Weights of a small transformer language model.
Size: 12 layers, 4 heads of 64, 11.6M parameters.
Architecture: LayerNorm before each block, rotary positions, biases, tied embeddings, capped logits.
Training: a variant of Adam for these matrices, 519M tokens, 11307 steps.
Each number is 500 + 40 x the weight over the matrix's rms, rounded and kept within 0 to 999. Layers, rows and columns count from 0. Numbers have three digits each.

# layer 4 MLP up, 1024x256, rms 0.0846, rows 769-818, columns 64-127
439482500489564555521500510531496508489528566520473464502554486526453472502411428479445514467484525475555524567479514487536487454479500514504538486432512551462490477515505482508530489524548523
499485496517516485525490529512517515507501475561484528455527459494517478513468481447520465509500553470430493516537544488454531540487507492510494490484504555487533504500520518463541517432492472
498496531528500520504501508504511504551561523488476518524529467467525554505497459491508565483421481483502472506483521444549543530471472527535456446533559532520502547441482489492402516573452473
493490419470492518480558527511457508502491487523510506479432459485514557494454535442462529461547535487467526503521461560471507515452459508487450533517562512516451531523520519565452511474586509
498422552560493586456515513479554495575543500519541525443440532502570469506540516480484487501529382569569507517489544529488514560554432457558509420511479470430427479452525429501439559546516466
468470444523517483466524522462489536513516466522521462420497464529449479435459545487530470570435537494558497492476524550444469512531441551430546501507501509502484477499480443495500496441520513
454513415466447458524549473544477538495497442495540474544502502464515517434598466504545567520449521421501541480500499539543505471516488501461469485426580540497488503508591471491551473482505516
489530475505489493413461493470413563495489464478536523532517505537518467475478536549464567493477493498494598448398563537469497504482508491433513496485503480484536519489503400506420555486528510
476482578461507518522529495530512454499482446517455477511512522517526509561502442473503474530478490471514510513493509507576563523488467499495482517456557524482505503470484492476497533446514467
459412417472503525552452526536484468522478444549577445551534409509522459418457538494500525434508449460536503425532597546450493545388554490462543538549531527497436589520494443533573575466450424
514533476482481524502560513463516510477453488530501478483540492526471510530547456437473496465476520456542528471507493494502589514536486491420474511541492486476482484431440483550498485490541425
498506473438506532460504523383446509488593584557550529486573471467446542491460455554516484471534554462504466503480533575534468495489454436532528485473509525527518594500539510461485604501452530
500451543477531584560514522476508565529548477454464489458463487514450511492507490425390461521504546509537523517496427470532522482581443513442477530471578520507499536515468460466422500561478447
479492497514495449500454564429503567509528522501468504561430549472514541504491569479473526428497463500518462552571456520496573495505519495462496516503456501512481517537562446458482495566496502
477472486498436536509499526470490520491551563553494549472461535513489509498541573496490487533471541544543542489534449586457554491481545550554447468418488533539472614491462516542464577533506431
499434519462470536511495515423550518449460511497574404508502493533461505551476465481505518476470499425511543485481449521525599483517491509482532500426528532461512466530513543548502524494571534
490441477464505495511492517567407582571440444493514431499428496493492525424533552518463478555468574509499479530506430576570507415476501472461518460519563524542494521512567482493592540507456607
484502417538478461518550516447562516538510557610500449484535453519513540479494474467519545522478496455487477434491477495529536454518510471467478536473488591502530520535563421486481428560540559
491476478500492502515534499547498486564496499565495482449511414510440491500513550504535502491438533533480527508489488544531516478503507447513513478515470511494475516520530521545498531479472495
503485489542470535479557518520584505483503536558506495463475490524580556524473479504550450501455519503459449493500511440497534491480501525494520461466521522454456456501500418555467530494538425
496478490495514447462611511529544504526537459495453570498448471481518532518506568468541558504487530497579535453483453553505503454567516470541443515481524505517476436455525550588422547511429390
481475489508448487508557497542581498489494500470476485526525484515464468513501506465493485480455496563478541523546490587452480516478515465465532446512519468496501471519528472530460447494469428
481496408503482496546488515554525484536546489509491500518498461448481532534485590460469529520469505453460390488507454517497481457566465479516470508420497563501473487458510490516515523528464497
514536532521452474471504536467602545512474456490528515450448460485535536584561506458534432534492468556503522524533509585460541563434593484491423462520541433453451515492446544484393521496443414
482460529512437420542487520440477546566457542497453403529494529502502503497556466474536431589498528539491456531581535548533459479437608508513531525464517518462443542462511491480471484541567481
444410492448531470477517494522512496489470482503515475459460462463592461516502471511496479475492507535506527535436473484558538514576597510483469580446545522448496522486456546513531477524554502
519426500533451487508510525405403506554480393434509436462497477425509484469551472542425487521480478521405506474514577464467498583493487474503504415456504523483455487410459461493433496492509438
509521528527517520508499525514487541444487498560527446539488417455496577499529506515513500488412506509448509515497500536496522526449442494476464513492507456469436486499511488479470496597553381
512465462497453538437508532546495461465463511500545455519398489504516464528541496474507419574489574475474438486479475512529493545511464489557525473430510530473416592496516495543483472577512410
477501500564477503492542512404497464481503495498496454433493469514489442484476458472470471538534440429514525515473427560489473571447468554513524529576548517423472481521558404522449473444503469
457428518480479486463560511496554495584520502494533537524385495463505579523470542457542548524499468525500463486530460485541506496550491524527483486471544475520451471560535511532511513523505464
483504508569443476513494529479483511533509463488486450516423489534572541466459529523504476484491447500553575525497528589414486515418475413507473483492422559472483465495434516532469550534533492
502520444506500557524475516417551512446509463494526495448552563502463523508387509494503570476472493536525460471493520472464533600522459450523527428517501549476432479526568467452552555497537470
498497508512499514480512542503542485489556574456563456509481486507493480494511492498517518476533510510450428530502498484530462458470559533500520519518559493483475483466511466471473514443532499
474468474537476472451465502438465502461495538403528464561385529498486462506442445482473435516546456470596480511504428500509566480513494464541574442492529498410485426464525480534442564473527499
458458498437525523497482504478504554474545488489518451528514489493451527552555490480450475471482494499419479481475483517475549521471579506461548429456498486471499450479464458485464559486463461
511467488579397516452518534431456576515498510505520485459434481513536537499499490517445438543539506473537512558539490491482629585479441474481469505482498536496469426440524518475516559491527448
517460541454518499574483513490521540473451441473537418536516556474562516537475465529496438453533501485550506487475486543477574534474525464459484536383504565468478481475537483569596424542590461
535502443518425514493536546478511541472485492537531491511508459477504544524477524585499455510537429543508513540540559505468520526583439522499492518434556525463353478535480454446508459509463469
489512548528588544511509479562471552427438509520534495458525452487436553512470495478439537465486522482566591505490493459466461554403531491550502472487416480485462468544493544519482515552503506
501467453497488448419495545545465551557497471547504481531475438525497548437507568498467471502438506439474523566557528523459595518464450523473472551465476524466458536558493447497413535483483557
516477425506523506430453546538548518463498487468543461431465500497518545511488463550536541545477428529505508542548492593511538542442462497464571518548534468474414559491488519471480485553616450
479479506437448612427498499599572526447478485544505418486488519395460494524538464448415511529475564465531540414526492497490522485501479501489526481523555512438483538523522525534471474528538498
450526494503531515465548510501488549499484439569514534430455526452530526483497455419481535484512511450478529561519522518487524508416442465499481528510556517474446526481565452570546520535453433
489495599489545495532489506557513463407452456525521442505577471453470504553514465508502471531495419540435522524541491543488510564517541432476503572499383523453502506518536493565596496571523536
489522457508459492512638487492550589396503417497593364468439543376604522544457484504483425499509544504487471499477582527620514516504395496469483542439521528399446512494428475527480473439520538
484507464512514584504568482458488547495541510490547500475503452457550542515389569462542511468507480529566410551540458559525575501454513462517486498460513570498410454468526521495515566470500449
481512491550471445488500506481482545561534424517544427484478450484515543488485547502505526497509491454524521437486507514471556564485505543485516533492446490448487436501527538536478481551406537
467461520535447572579580532488478492527487464470575527548520509521471491556403433452561549527520544473491476453475482495559519571499560510474533474600552507501523541520472478428479523563523480
492484542504460491512510484503464468471491482473421470489432495516670498520448481396475494484527436545492471553506436479550513466510527521493509507482501513416511476488506414502469543543544489
# layer 4 MLP down (transposed), 1024x256, rms 0.0695, rows 769-818, columns 64-127
540488482503495487497523458494530521495500378512501551540464469479554535521477530505564537525460544481439524488524464460504444490516543502488488497566470471526552533505485474447428549472541475
532568450506500564529470472484474478439477481449455494533428517442504505485481539493496523521549435458475490489532504540540522513540542529448514547517544528494428528514519505462517522501556485
565534496480501527495501198480473467486510493509543496500510561506422439481507551507530479511560489512513511505520503552489473478534567474481511523503518493484489483557520500514576520457520508
521459539502522492528521461498557470474528469510525450482474485485433513445528491425473559459488490472486446514546480581458522551439497528400467509590524470554520453543523501481494456471392480
507561505463479516471560498503485443516497491449537506551437452420536450493514552549521474471479508455492511529525543483516472436449567522537477467428581516522522477445463487484514563605390581
512515547455444446482474455527458508476507460502475510574510477475505537492531485465533509470490454540500417481474465456500495492500550529550491530512517489509534537491551550525479560543427497
490494566513556412503545521554548486518474572551530494525466498471484510548458527490521512507513514505483476510501555493514483495470489499537535542504442491548501444484510481507465484505484515
593464533472434480483507472417529443537507467528525470534514479525500505509526457448533536553546487519505509473472568431546498489503514435547478502478442496484449493458513565507532460494462516
508533547497505461516476306503489450486548518539519528476513485519479498471473505529502523459545495515528493516523503505501458523479499491503555478543504477524495524524483519465487499436488496
467559415492493487459458542494442440467495476485532475497479464496555457509570439527562507474435444450566537489472443490478524449554551461487480471486435476378451561566513541502587442466572501
566482559512488482511507471525546532524546479455502504492555525517452443521417522541481558518422461538510511509510486484456445566475475551509480577526472522559490516495595477460475540465489496
487487539536492566440486587510528471507466426456485455411482578514511459514521496489546478536535528513521441465556500508449507535528505508481526546557477504485459480514415597434482574441509478
558542515503494483460513411510488423519521493505476491555512509525487435543496485521525540503559478505626492414529477525529465490523508531496548464540483495553487501462518486445535466497465526
514507541470482431591465550392517547531469501511488549460478500440448540570476517495486510543540467501522545479492416466425476518636483558429447488445563467396456509537492498530463480429506419
529538516519538545475470500492523539509490495485482558472489550515465475489524540439447468529486481477539495504458514510536534465429562484493489600512455531481483522559471493562471534562558448
537464456490534489460526594479517549529589468502511569471495540529552479449404436459492553435467492472442507541454480486514404456498578461552492539495513482503553510489510551571510515557539526
518517523542449505584541505571570520484478520559531522535585545411462522465464460508457496507516489500504485505494509428580473509514456526461480513511497491465507563474514465527484459540469523
473544455472527485523522559546594581477484434480508487467432484500453482486581514571483434478547511482443513533486543529508493456493519426440525536448519458474447540539476520530441509427511558
452520503483492460491425462512505495517470503479525530472455520554535522508497494533509420503540466494490469493459494416495446542534555533459487471514529526500548522485495444505555560579552512
520517522466495481521526466492529480482573556499500478478523482497476581511497516512453550464550482516503484529513425492537429560495465564586459451570502478470456511564476435458504419465454532
538452572508449532511517515535483498508472489497491569541571508534480477486498488494432505528445561472459490538534534482487491475514512452457533512559478499578499566510566539496479462542523450
545535482486512467480488528518453537504500517485490481495486522498525497483484531530485543489546482419529468458482511476436518473518552459515432536508486512501483547512513446437557550465519559
532560517527500521462515456479504494509515479531490490493510501502470488497498499537527531509530477476533481534519464487464485565439512558469460481464495480497518591479534524485482492527534456
458439421416518472519557546519531636552493552523509475489458542497462501471474521526505498521508584500511517474499557517477539508497516493478495585524531451514510506508452439424501438496487493
527550492502538512482509524481559552557450546507503497533424495499583483493543471471496593462455523450423548506482494466446430467537499502481520472472475480522372521504502490466476483494480576
491547485453533466517497467465524488455559507496500478487530512517447543486539521477607489459503579510497509504486575514495499510455437497518529499529493464498544479527504462500466510473478467
492490454507516501393565545510430418405601449443530476576502513465498450435541502465412480541497542476393439509551538535554420453579556495496500511502531449491475434468489492420516514522520556
407466439532544572489509520450577529535499512539512506421510603537510511490477529577525551543561554505538454475462450560576485511467552544434583523487577480516580526579534505500440524482515523
556507512491461484591463563455516561492545512519436495475513553536496491543531568486430528457425495479436489547482517456488455517466512523551491526501529552516536519490550469470437578463493559
518534518474545518479480561479537471472480519502477531502488443449511557456532462504483534466497448513472507521527543452490470538483499487525482456451509469567476523433490534456519494510481525
537596551481510520531465533459456472478446570512448519516511528527535524482482504501492502486430436500489468485538522486494459546578533503521547511526436523490474501425525452511484491469526498
488470511550527536525541482479441507438545471513511587569487541527458467600423444459480472466447465420464509491548451442440563499465456479490508483579397499477479525495489576477524492532512539
514469422462528458542423569433411548500473529558447489554461432517576489469583467507470520484541530472417568508525480495442504495417464476536453517499479509504466554478458464511448547489490494
531499476510550502557525580435498529520441425552470505489441492507474499481468513476507521508494449515500509542476549486468530551513430451468456519459435485562463466469507520495484523535501493
581531477502452558497500526537506490484494417532523508468468475398508531485534514498480537501453504483453515485436495519511463479524491542504496470493480495551523448530489558488484520545449513
507514546526519462491484499506552476576505547473477533541492544515516508461528429538538455512568447490517504567435561456525579471500447492578533464495518468460530519481566589512445473496448478
565447506530463477400502537495519467490537528555546529504529477496510489489497521593468508471502425492527484519455521460528510534505508477523452491536544489501523451551496536518474488472505530
542491504491550547524481595544426451481497422469567508489464462503489527406506576458498443516508540510559428538443566495519486510547497539556536544510462534488510481538497523477549472511465533
563470431560473549583487497541462437467566486532471504477588513523488522479447518492486463455548514498520480484501415430529510522457506515506479435576514505500523479527515533577532519486576462
481484495502398454464518584428497485580547478475468505454453583504513470537534461473492441567469452536475441477495570485534514499542483474439501536489616503508530523534451483464470484483510473
591563502456485508462483502543540523477478497518563557500490480489442516452548534480550413529468479509513517495397518450516506527465485504504490550522475470544462448561499543481560506507435502
519553568441435549546519591377582469503572510520409569569509497409516496509509537489516573445549502541500577505489499496486394471550516530542486417487507475505480514564452491515536499498567491
555508499501460550459552331521528459523462460534485582475493505420501548485479486531521499553526531479495529497466550533459512451450473506483494489502529480495433482505574521524480546507490464
543491520612480546419488433553454468416471550517504586562487419506471396452481468513526451543520484521428424444522542497591470491453476440538515497511530461513516553486512568452471520485489489
542547507471502475481543580476480494566520485472461490455557471505474574511468477488556464480553480506583462497505461516540508540491496556464535525505509433468510480491484515495459396470514563
428519559485484508561492531518464495566460504481566558511499477488524566508501558504512537490549583503582586444513485517539499547460449478550447500533515473473528501504490487518425481549460421
469459462463477477518463457494562501524438519454474490509524516527488424511510476502447571484454534508469512477558506498452391462542533564459553440465484494528594412538482449504570483530470510
500485553605480530512511527446457457458457488513523454482479510499460495469525494562484484457548531473462535440511501520558497506516541466499448518537542488444504379518514508547551475524553489
504480517596555481467494605586439551585536474412507481465518512513582514532470465480499460468488516444548547508490569496521491492548541468529532555519488500494522578509458464454454505476553492
562471471462554448499456491530512554523475528539488526562538503508464487416533528560499576484512590527574533440518546556455478581474458427471484449443497442543472554525499585483514435467468541